config.toml
n_layer = 25
d_model = 128
n_head = 4
n_kv_head = 1
head_dim = 32
d_mlp = 320
vocab_size = 797
activation = "swiglu"
norm = "rmsnorm"
norm_place = "pre"
norm_eps = 1e-05
positions = "rope"
rope_base = 10000.0
rope_fraction = 1.0
qk_norm = true
attn_scale = 0.177
bias = "none"
tie_embeddings = false
parallel_block = false
init = "normal"
init_std_qkv = 0.0513
init_std_o = 0.0637
init_std_up = 0.0734
init_std_down = 0.0734
optimizer = "soap_variant"
lr = 0.00664
weight_decay = 0.0
lr_head = 0.00819
grad_clip = 1.0
warmup_steps = 33
schedule = "wsd"
decay_fraction = 1.0
decay_shape = "linear"
final_lr_fraction = 0.0
batch_tokens = [32768, 65536, 131072]
seq_len = 512
doc_mask = true
train_tokens = 236100000
steps = 3681
dataset = "wikipedia_en"
Each number is 50 + 12 x the weight over the matrix's rms, rounded and kept within 0 to 99. Layers, rows and columns count from 0.

# layer 7 attention query, 128x128, rms 0.0516, rows 5-9,37-41,68-73,100-104, columns 0-127
64 37 50 51 62 45 60 35 74 58 55 63 48 70 50 52 50 74 50 65 51 55 57 52 27 36 39 41 49 63 49 40 63 64 53 45 46 56 57 74 55 40 50 43 55 46 23 44 50 31 42 37 36 46 57 29 43 50 58 45 44 52 67 34 46 43 70 55 27 46 60 40 41 47 61 47 57 65 45 48 35 62 39 62 54 52 51 46 52 59 53 59 59 33 55 45 47 54 52 38 55 62 54 53 39 66 54 39 68 51 39 67 47 58 66 37 60 50 45 51 27 47 45 43 40 63 53 46
45 51 39 43 46 42 45 65 44 63 40 49 55 57 55 55 32 46 67 48 44 42 54 56 77 38 54 57 57 66 56 30 32 40 44 59 53 60 41 26 66 53 59 43 54 69 43 37 45 66 34 41 40 63 51 52 42 59 32 43 29 25 33 53 50 37 55 43 57 55 63 57 38 29 48 39 51 54 44 55 38 41 46 36 46 52 58 38 43 75 49 43 50 42 41 52 54 76 47 51 64 38 66 49 40 37 52 44 55 42 52 70 60 42 49 49 49 77 63 59 49 44 49 60 47 42 43 49
41 52 57 59 60 37 41 56 49 43 51 51 35 47 56 38 57 52 54 35 35 70 50 45 52 58 66 41 51 47 29 54 56 55 48 55 60 44 39 57 37 47 66 57 66 51 49 40 44 52 34 53 59 54 44 59 49 42 55 46 59 46 63 65 65 61 44 63 51 48 60 67 46 55 57 31 49 63 47 55 49 59 61 54 47 55 37 57 59 44 46 53 42 32 26 73 53 71 76 50 61 31 56 37 57 44 60 59 34 46 54 43 68 49 30 25 51 67 41 53 43 41 32 67 45 40 52 53
36 55 36 64 48 82 50 40 67 36 55 51 53 50 56 33 72 57 73 39 41 61 60 44 44 55 58 56 37 64 60 50 48 59 62 52 53 59 62 32 60 70 61 37 45 39 47 40 34 44 51 53 53 42 47 46 74 56 51 32 56 54 56 51 52 64 51 45 33 47 72 37 53 56 58 41 61 53 62 45 57 44 33 53 30 65 39 43 49 39 59 67 57 48 66 45 57 40 51 50 52 22 44 55 39 54 32 46 39 45 61 46 55 66 65 49 41 51 57 42 44 46 56 45 36 44 47 35
55 41 47 52 62 35 45 27 57 51 55 45 43 47 47 47 44 64 64 56 52 35 45 78 43 76 42 31 56 37 40 60 59 45 62 56 54 55 30 29 55 46 33 58 52 56 54 72 59 53 53 56 61 46 63 46 53 64 44 44 59 78 47 47 72 49 46 67 68 46 47 67 45 57 41 49 46 48 53 28 55 15 37 54 53 59 44 43 38 47 38 63 41 26 49 22 33 43 23 72 58 68 48 83 50 30 28 25 55 64 36 63 54 44 30 15 59 43 40 30 45 33 52 56 54 72 56 77
41 53 78 64 49 50 43 51 49 67 64 57 60 43 47 56 55 46 11 46 51 40 52 57 62 29 58 53 51 73 73 62 47 53 63 50 37 49 58 61 53 62 42 45 65 51 45 61 48 73 65 64 48 36 41 62 39 78 65 69 38 63 37 57 42 45 66 59 45 45 37 56 42 34 59 39 59 46 41 46 54 48 53 39 55 68 48 56 56 51 58 51 47 49 52 55 53 52 60 36 61 40 69 47 54 53 60 48 65 64 72 36 56 48 46 30 48 40 53 52 29 55 39 75 53 87 57 38
67 48 55 37 42 39 49 61 54 62 68 37 53 25 60 46 60 28 51 50 52 59 54 27 50 45 66 65 42 41 43 47 53 35 42 54 59 42 59 53 69 61 55 42 49 69 67 56 49 48 54 53 53 56 40 71 52 45 42 62 56 57 50 58 34 48 60 47 53 45 53 53 40 55 53 51 45 59 59 50 34 61 56 53 52 37 65 45 44 50 55 54 34 69 61 49 48 53 48 49 56 64 39 64 58 31 45 32 43 52 40 45 56 43 51 39 45 44 46 62 46 43 57 50 66 30 66 66
87 48 78 50 37 37 68 47 53 63 69 67 48 55 61 53 61 30 66 44 54 36 39 65 27 53 31 55 80 61 50 41 48 44 57 33 42 49 47 41 41 35 34 52 36 49 54 60 35 31 68 46 46 41 65 44 43 56 54 71 51 35 46 32 45 51 40 37 59 41 18 39 51 41 53 49 53 42 11 49 49 62 48 43 58 51 69 65 29 46 54 43 59 64 34 55 64 58 42 36 41 63 77 53 55 51 54 27 56 56 49 37 44 64 53 42 48 43 52 19 52 46 60 39 53 53 82 52
34 46 64 52 54 54 52 58 44 40 51 25 34 37 34 55 43 49 39 32 41 51 52 40 58 38 45 48 45 48 70 68 52 70 42 70 39 42 64 40 66 50 61 48 58 34 28 44 32 53 45 48 62 56 56 35 49 55 41 47 69 42 67 44 55 43 49 54 62 55 64 49 54 51 60 42 53 45 54 54 50 41 66 47 44 32 38 38 41 65 61 44 48 36 40 43 41 38 53 51 41 26 62 50 60 49 47 49 56 46 46 34 42 43 55 42 60 42 56 45 42 56 58 38 56 58 40 50
41 20 37 52 33 34 39 65 47 34 21 71 43 67 54 46 32 50 75 38 64 45 55 60 60 40 36 73 46 52 60 31 50 54 43 56 62 49 50 40 55 64 60 66 47 54 70 46 35 52 47 51 71 34 60 40 45 57 46 45 38 57 74 31 21 53 29 24 64 57 48 64 34 41 39 40 31 40 52 57 79 46 44 74 54 36 49 59 55 37 46 68 58 59 50 57 42 65 70 47 52 42 57 36 54 36 57 43 66 62 56 41 65 50 41 65 60 43 55 57 42 50 58 61 41 40 60 29
65 38 52 89 57 89 52 14 39 29 57 60 59 60 41 33 69 73 56 37 55 79 51 75 73 37 52 31 82 28 75 32 44 74 68 72 69 66 79 65 80 38 62 21 44 38 55 39 29 17 70 42 40 17 43 35 59 81 67 72 61 46 09 50 57 50 63 39 85 35 67 29 54 81 81 60 47 62 78 51 39 66 36 51 25 49 05 53 39 99 25 55 67 34 29 63 45 35 77 10 56 44 74 53 43 54 51 34 65 05 52 94 56 70 71 71 14 49 44 08 51 70 61 44 42 20 39 26
45 40 63 47 49 47 40 43 53 43 38 73 49 54 29 56 62 52 44 41 49 46 44 55 39 44 56 61 41 57 53 47 47 52 38 47 50 62 41 70 39 50 33 55 39 55 58 56 53 34 39 49 55 59 52 64 43 42 61 47 34 29 36 62 52 44 30 51 41 68 54 59 56 56 59 64 79 57 55 46 46 50 37 50 51 56 58 63 33 56 54 52 54 58 53 54 36 55 47 58 63 33 52 42 54 27 68 68 44 40 52 54 45 62 62 36 59 65 36 45 65 58 49 46 62 49 60 48
39 50 51 38 69 63 39 61 57 61 60 45 67 56 52 60 42 49 36 47 51 54 47 45 52 32 50 46 45 61 64 48 49 77 39 62 55 69 46 32 69 37 42 37 61 57 51 36 65 61 42 41 52 59 45 39 30 77 69 45 27 52 54 59 48 42 72 56 48 67 55 83 33 38 55 62 52 52 44 29 45 54 35 22 46 53 76 38 26 59 39 52 59 50 52 33 56 47 59 39 55 63 44 62 59 57 36 47 33 36 39 53 35 34 25 44 51 68 47 49 56 50 60 39 43 39 60 40
58 53 66 58 58 43 42 60 33 63 50 37 30 49 39 60 43 41 60 26 43 53 64 57 40 44 35 23 46 57 50 55 27 46 43 43 58 39 54 59 54 42 27 46 50 61 65 36 52 61 53 49 47 53 61 47 65 58 61 49 46 30 63 44 46 39 49 61 40 59 56 65 55 10 46 58 46 46 54 52 46 48 31 42 48 40 42 57 38 51 38 55 53 26 43 68 46 52 57 42 78 54 48 45 54 66 46 41 49 38 57 26 68 57 48 46 63 48 27 55 41 43 45 35 44 61 60 63
52 54 45 39 52 79 56 51 41 47 39 54 38 43 44 46 45 50 30 66 43 17 53 43 54 51 58 38 52 47 61 56 41 48 41 61 66 58 46 38 47 56 46 51 38 43 65 38 53 49 47 51 85 59 50 52 39 60 47 51 52 60 75 46 37 48 48 47 51 36 62 35 53 44 60 56 50 49 42 48 49 56 61 53 57 53 39 39 45 31 54 44 43 43 21 46 36 34 27 38 62 50 55 43 50 53 60 42 52 46 67 36 73 52 71 48 29 33 66 46 57 34 45 44 46 48 43 51
56 35 56 54 41 40 49 45 35 49 46 34 50 49 69 44 72 61 59 53 33 35 57 37 35 56 58 78 59 62 31 45 46 45 53 65 51 63 37 41 62 48 46 44 50 43 52 52 51 51 47 69 32 71 60 48 65 56 55 33 37 57 47 54 58 40 47 55 57 51 38 67 34 60 41 70 53 72 52 58 64 36 55 63 53 71 49 72 33 47 55 51 42 78 45 34 39 44 38 66 54 53 51 63 47 57 46 35 31 51 44 60 43 58 52 30 48 58 58 50 60 63 55 55 32 45 47 48
54 58 63 76 63 25 66 39 51 51 73 85 46 51 84 45 32 76 79 05 32 76 59 60 53 51 44 42 51 45 42 70 55 84 20 58 29 21 60 45 44 78 62 92 65 55 40 54 49 31 51 56 12 32 00 80 52 50 47 66 56 36 33 44 87 15 57 72 66 31 53 43 12 87 68 49 36 78 59 45 23 90 62 55 82 61 55 56 54 98 17 53 54 52 48 65 96 43 53 25 71 71 41 41 20 32 30 42 51 36 28 65 53 42 66 28 55 29 79 24 70 67 59 39 52 40 28 05
56 55 47 68 47 44 50 55 45 54 56 33 61 46 51 62 26 42 69 54 49 46 50 43 52 50 68 37 65 36 46 49 50 39 49 72 35 45 38 25 60 67 46 62 40 40 59 36 69 64 53 41 40 51 48 36 42 53 47 62 56 60 35 66 68 35 40 53 66 54 57 51 58 51 45 44 52 49 57 47 68 43 62 36 31 60 39 55 54 34 65 46 51 54 74 65 70 48 45 58 45 32 76 44 57 46 43 68 34 68 40 35 61 48 64 64 45 51 42 53 72 28 38 33 58 50 64 41
72 49 50 44 55 37 61 51 42 67 55 56 59 50 55 57 60 45 39 53 50 57 54 60 47 53 40 35 56 65 43 48 69 60 49 47 69 38 55 50 38 38 39 44 62 53 41 54 55 33 43 60 64 43 45 56 41 32 62 63 46 69 41 53 55 62 42 59 49 65 51 63 50 43 43 41 30 59 66 48 57 49 59 32 58 34 78 46 42 61 41 47 45 68 73 61 56 35 52 51 59 37 28 52 46 60 46 53 32 55 34 52 53 55 57 56 33 64 46 52 47 50 49 61 58 51 48 42
41 43 27 47 32 53 32 60 64 34 56 59 53 37 52 50 40 38 56 54 45 27 43 41 68 42 40 68 59 46 83 59 38 51 20 61 48 52 38 70 66 64 75 51 56 41 49 31 42 50 33 80 80 35 59 64 37 38 70 51 50 53 32 40 61 35 55 49 42 64 64 68 61 56 51 61 52 56 54 37 58 57 54 60 41 54 31 51 34 46 37 53 63 61 30 59 39 41 38 61 24 54 53 66 60 40 55 48 53 30 40 44 61 43 61 47 67 54 45 43 46 57 70 30 40 44 18 49
37 47 41 53 65 55 77 37 55 50 45 63 36 50 37 37 52 53 46 54 45 38 44 63 54 54 40 53 52 50 38 62 44 62 38 35 37 39 61 53 51 68 38 56 40 50 45 39 37 42 36 64 72 33 57 55 51 66 61 57 78 47 51 45 56 47 50 62 59 52 53 41 53 52 39 63 41 57 55 37 47 56 53 55 54 47 37 63 45 48 51 53 57 60 34 51 52 41 42 55 51 55 48 44 55 44 59 55 49 52 63 51 38 41 48 71 52 54 78 45 55 62 49 45 35 56 47 40
# layer 7 attention key, 32x128, rms 0.0509, rows 4-8, columns 0-127
61 46 43 34 38 64 47 84 60 40 26 55 56 57 49 56 46 38 48 54 57 65 59 51 45 58 74 38 58 55 44 47 33 57 57 39 43 53 36 53 52 62 72 81 46 70 50 63 51 48 64 36 64 50 84 70 44 61 45 36 54 38 39 58 50 42 53 53 44 57 52 56 33 49 47 44 49 47 51 34 47 56 50 42 44 56 40 31 56 69 56 51 53 66 68 35 53 47 37 45 59 43 73 50 51 57 39 20 60 69 34 46 60 36 24 54 69 63 50 53 38 40 52 75 52 57 50 51
70 34 59 56 26 47 40 44 58 50 63 26 36 55 60 50 64 71 32 53 42 41 61 45 32 65 54 45 55 56 52 35 65 46 58 72 42 60 47 75 62 46 63 57 67 62 51 57 42 60 60 60 44 44 52 51 41 43 75 39 48 44 38 52 45 68 62 36 48 63 29 42 53 72 30 41 64 60 55 50 62 46 63 41 65 62 51 70 62 51 53 51 46 26 50 41 67 66 42 58 69 54 59 37 41 59 55 45 72 44 43 63 55 21 29 71 25 57 41 47 47 52 45 52 60 43 40 41
71 45 44 50 44 35 34 62 70 67 30 46 52 65 56 63 52 57 27 46 64 46 43 59 49 49 49 63 25 57 29 52 53 48 48 65 57 33 63 56 40 56 75 75 79 59 38 50 47 39 64 40 63 50 47 47 33 58 47 71 51 34 41 49 60 33 61 52 41 49 74 50 38 47 33 34 48 50 48 37 52 38 35 42 54 60 37 62 47 72 58 56 56 46 72 39 53 63 68 58 57 68 42 52 28 43 57 41 41 45 24 62 66 45 50 33 49 76 40 58 59 69 42 57 51 68 34 58
50 42 34 52 48 49 44 52 54 53 62 69 49 56 63 51 42 36 49 46 32 55 48 47 56 66 44 80 36 14 47 62 56 56 71 47 60 36 57 55 30 41 55 55 65 50 39 33 56 43 60 48 44 51 67 29 57 58 46 41 56 68 55 59 52 45 55 52 57 32 51 56 56 35 48 44 54 61 72 35 61 67 54 41 36 53 69 48 56 50 74 36 43 51 62 46 74 32 33 47 43 67 59 45 21 56 54 64 36 69 46 44 47 40 52 51 38 41 50 62 55 67 47 54 57 40 58 65
22 53 33 25 57 39 76 57 53 41 86 69 31 41 38 20 60 60 67 53 62 55 53 53 64 78 69 43 50 38 62 61 54 46 76 38 37 55 39 28 66 69 39 30 55 15 63 67 22 63 55 51 43 59 56 25 72 19 37 48 43 67 35 38 54 58 54 53 67 50 58 44 62 71 77 58 64 32 75 60 47 51 71 81 26 36 51 44 44 20 14 41 47 62 37 56 27 37 53 56 46 66 32 77 39 36 48 64 47 40 60 73 33 77 51 58 57 33 51 43 66 33 71 50 27 24 83 66